Weights of a small transformer language model: 8 heads of 32 (4 for keys and values), no biases in attention or MLP.
Each number is 128 + 24 x the weight over its row's rms, rounded and kept within 0 to 255. Layers, rows and columns count from 0. Numbers have three digits each. The size before them is the row's rms in percent of the matrix's.

# up: layer 11 MLP up, 704x256, rms 0.0675, rows 296-309, columns 128-191
# down: layer 11 MLP down (transposed), 704x256, rms 0.0607, rows 296-308, columns 128-191
# gate: layer 11 MLP gate, 704x256, rms 0.0733, rows 297-309, columns 128-191
up296 091:146121091136121123109118150128093141100132138132140130154078118117104143121100149063128140138134128129122141113082161146124172124143153118142135168093133084155169111150132155145185145109162114
down296 090:082080135134104121097095102093180111086140126116152093103142142148112111145139134092103141126134152141134148112136153142107153171136122139093095128113069152112141129148083142112164129131152128
gate297 097:131133131144114124098183142173110126134097147136114088128196139132164113103142106111146111134147135143103159148158163116118135092165111124121123127113166116165154092088100162120130076132110111
up297 101:102101149131093111148159134113097105092113168104139156109133141141172164139104125141124136089141132132108132130144117128175126136083134122127148113142159129140130162099132096117119094132127123
down297 100:125134135124103121115139126128111119129128107150166140076120120116099142125092136161106156127139126099120097157131135123156107159103107151139113063124121172140141135102153132147115141129126076
gate298 104:127120130171167121128151064150121126128128104084142168105108161151107132113128056102120114099129123162112143149157109141142118161143142188108090142131137148154105117162126132130146134150119159
up298 100:120130141199126119116125116135109147138123081128169118145130100127153123094175116143119158171095106125115102114139124132125094140122128145121152087134083168145127121111113117109134185108118141
down298 098:107157140103137130130107142102093164115136123151146108114137140078112102126103120128161146134122079116135109136094135106163119093137138115102045134082136114134143102136137151148090096152174180
gate299 106:149137171160123078134110148098136139144101108175141137148125126149144141131120154139114125165144098095132142123190131113120151112116129164138151118124125118131101154137101121137135141130116105
up299 101:119166065099116104112162136160158115151152117094108121131158091104138063144137127138142130100130140122136140156154150097094134141123097146083090185112113086122147141099137134152087134146132149
down299 102:125172126078122121138148128126164116140138112150137142156172129143135078128127200144131141081133112107133126127142124067113101112132136160170125114095134083090128114124137135123150107136133175
gate300 097:115134164144123049121138154128142120125134127158134081135150156114138110111101111102092132141115126078091143161097115089092152100088141132086116140127118105129082134137106114140134122163128155
up300 100:148152135138161151107079089157121163144120120135138138124125090147136080131161130127133098148144138131114135093174123127153121110151116115160158119167142167156118141134120146179120113116132102
down300 101:120160143161151118121141103140123166119117122187125096140167129124125089146132122131103121112127150101084139134145102089124140087083131114162139133140090106134084131152135110165114137164124154
gate301 104:139177130117163095119112109137089112085140105133106087138077097125108098157152110100143106135118102150143156156155119142130088119134104106133123088139121156101159122135090077169106171157118103
up301 108:136097172161152106133140147118139131144130118111138162149119102138141152101127167149117092124156160128099128138087125154137150113144160127146110122133152070134103138089148140148093087117134124
down301 102:159116150133132118127119096145120131071158101155123128120115094118123157166170098140119134135152135118150170101127121121163143156102199109166137081152090117112120143137135118102132177126124040
gate302 092:152132129120142167127123077153103154146128130125119108122139138109127101128155109147130082123107129085152129146132109074109140150120134135142149109145126142096147146168113133154125191132141147
up302 088:193124106146090108105121125088156114117135157084112165118147124102119130123089087104141100156130146108134136123158106132112110135094125117144148147104122167152150150147115172142124119118133115
down302 091:124105133124129125156110108100119139141105122143106120114154115111085111161101118153134140107156149129120106158112112075107141119135092149132130142143122111138120156164127093153137177112155138
gate303 104:112141145091122136138106119128137142114089160121155098121106141112114120118121138118137093125163145117190108114129122175109113096116100128118147125163094144145093162110117111143132174140087087
up303 101:099121167143103166148117122104119155110088124146145142137140108147129124105109140124180134148150120180147146156073124173108142135073119155147118123152144129153109132115172129081135109141073146
down303 100:140123151167135121110092120131097120102105085057156121153134135134148138122082165133157188163088127142134155152107175103132160100153175146097136156137130102177118117136125120113143068141140119
gate304 099:172138153141106084119156122101093122125121099122142142167127150132152111101122121179137163124126148134102094088154124132114122163147114152155145180130130112156108151119065102151143127159112146
up304 097:109141151135107160137113095132111119124109132121171145177154151158182130157133118184110104127132098122113097097149103163109098209136126148131175133122155145192168184106062120161159174149122178
down304 094:116149084103116145118060078174128146110156138112144164148118131145157114140084118087135144139110112148156111165071125107106125171159113147102109132140136172140177155138131137099097144138153187
gate305 098:162179127166183143095108074100151168142097153129126146104121087123130141122129121182178109176134138087100147073159123103124126131109146126137127138137159106118139127081100115114105151111156124
up305 098:137135132146116152061167119137140110106115122098170115138078121137135119152123112155107108137141112091167098143175097151130108151144078151108118140103117134137100102114161086156123130147131147
down305 099:140163116121096132071122100137134160088100155093136144142096167125115152124129128147123141129126102108179132124160130186092105154166144136119179118111116104148141118110143115146097139120136138
gate306 096:102085138123127131104178121139109098162139091155152119090137166168141185109150137156158162155121150127126143156123146151158142115120123129116147128126135109167117095123157131111151119093114126
up306 098:115184142103106103124109116173074156131140101119141092083154080086115122142134186156147154123147140161135122132155108141137104129106086142113141118132109120094116149062141100124118153135098130
down306 097:108093136147108169151110140106178157138114180125108150130152164139141132137121137111123080127124153117081137089102142168107162131147188097116177103127110130119164121150126127173181124134142172
gate307 096:152178164157115095063148139155095138105061098096144136176123144107148158133125123124146129155149130174139112144143125133105153166128128141104152128131110108140126094122116123132138145119147090
up307 098:136122079111148131156155109088164132147151154151114107106098148112098169088112101149134114093132148115099156103103151144170141116100133129127133136111159137117104166136116127098164104125129161
down307 100:100086129141147162156131120141135162113145164150135129109115128126119096154148136144133129094083090110096167141118124131138114077166163074140139147134159160121154125153119157124143104149087192
gate308 097:189133123129178127108131098162153125140122151128196166129134092154109121108147158159086161096118121123104151126159143134097125086146139091123097097131139133148125105138127125100126157127120100
up308 097:124097108147145139152178078206141115146105175100133147151135096103101128133121136138082180107097139114098120124136129117111137143154123091149125133094114129128191167136128127118121118130133130
down308 097:058111123108108145136144140137109112146131132109120126142130150113098164148091122126109162120167136121119114136137129112126129172159129131157152131103096112139172119106142131143106136095154148
gate309 095:123145105139141105118165126109121119113136124160171079149141137121117132137111127137114066127112153119148116080166120136127162166133132148091144153143135039138078181102100099140102144188155141
up309 094:117086135102155143109090132143201164118129110087115144111143103125153137115131168132123113109121161116107120114137130087095131130140085112109111140176150131162086162152116185128138114165111115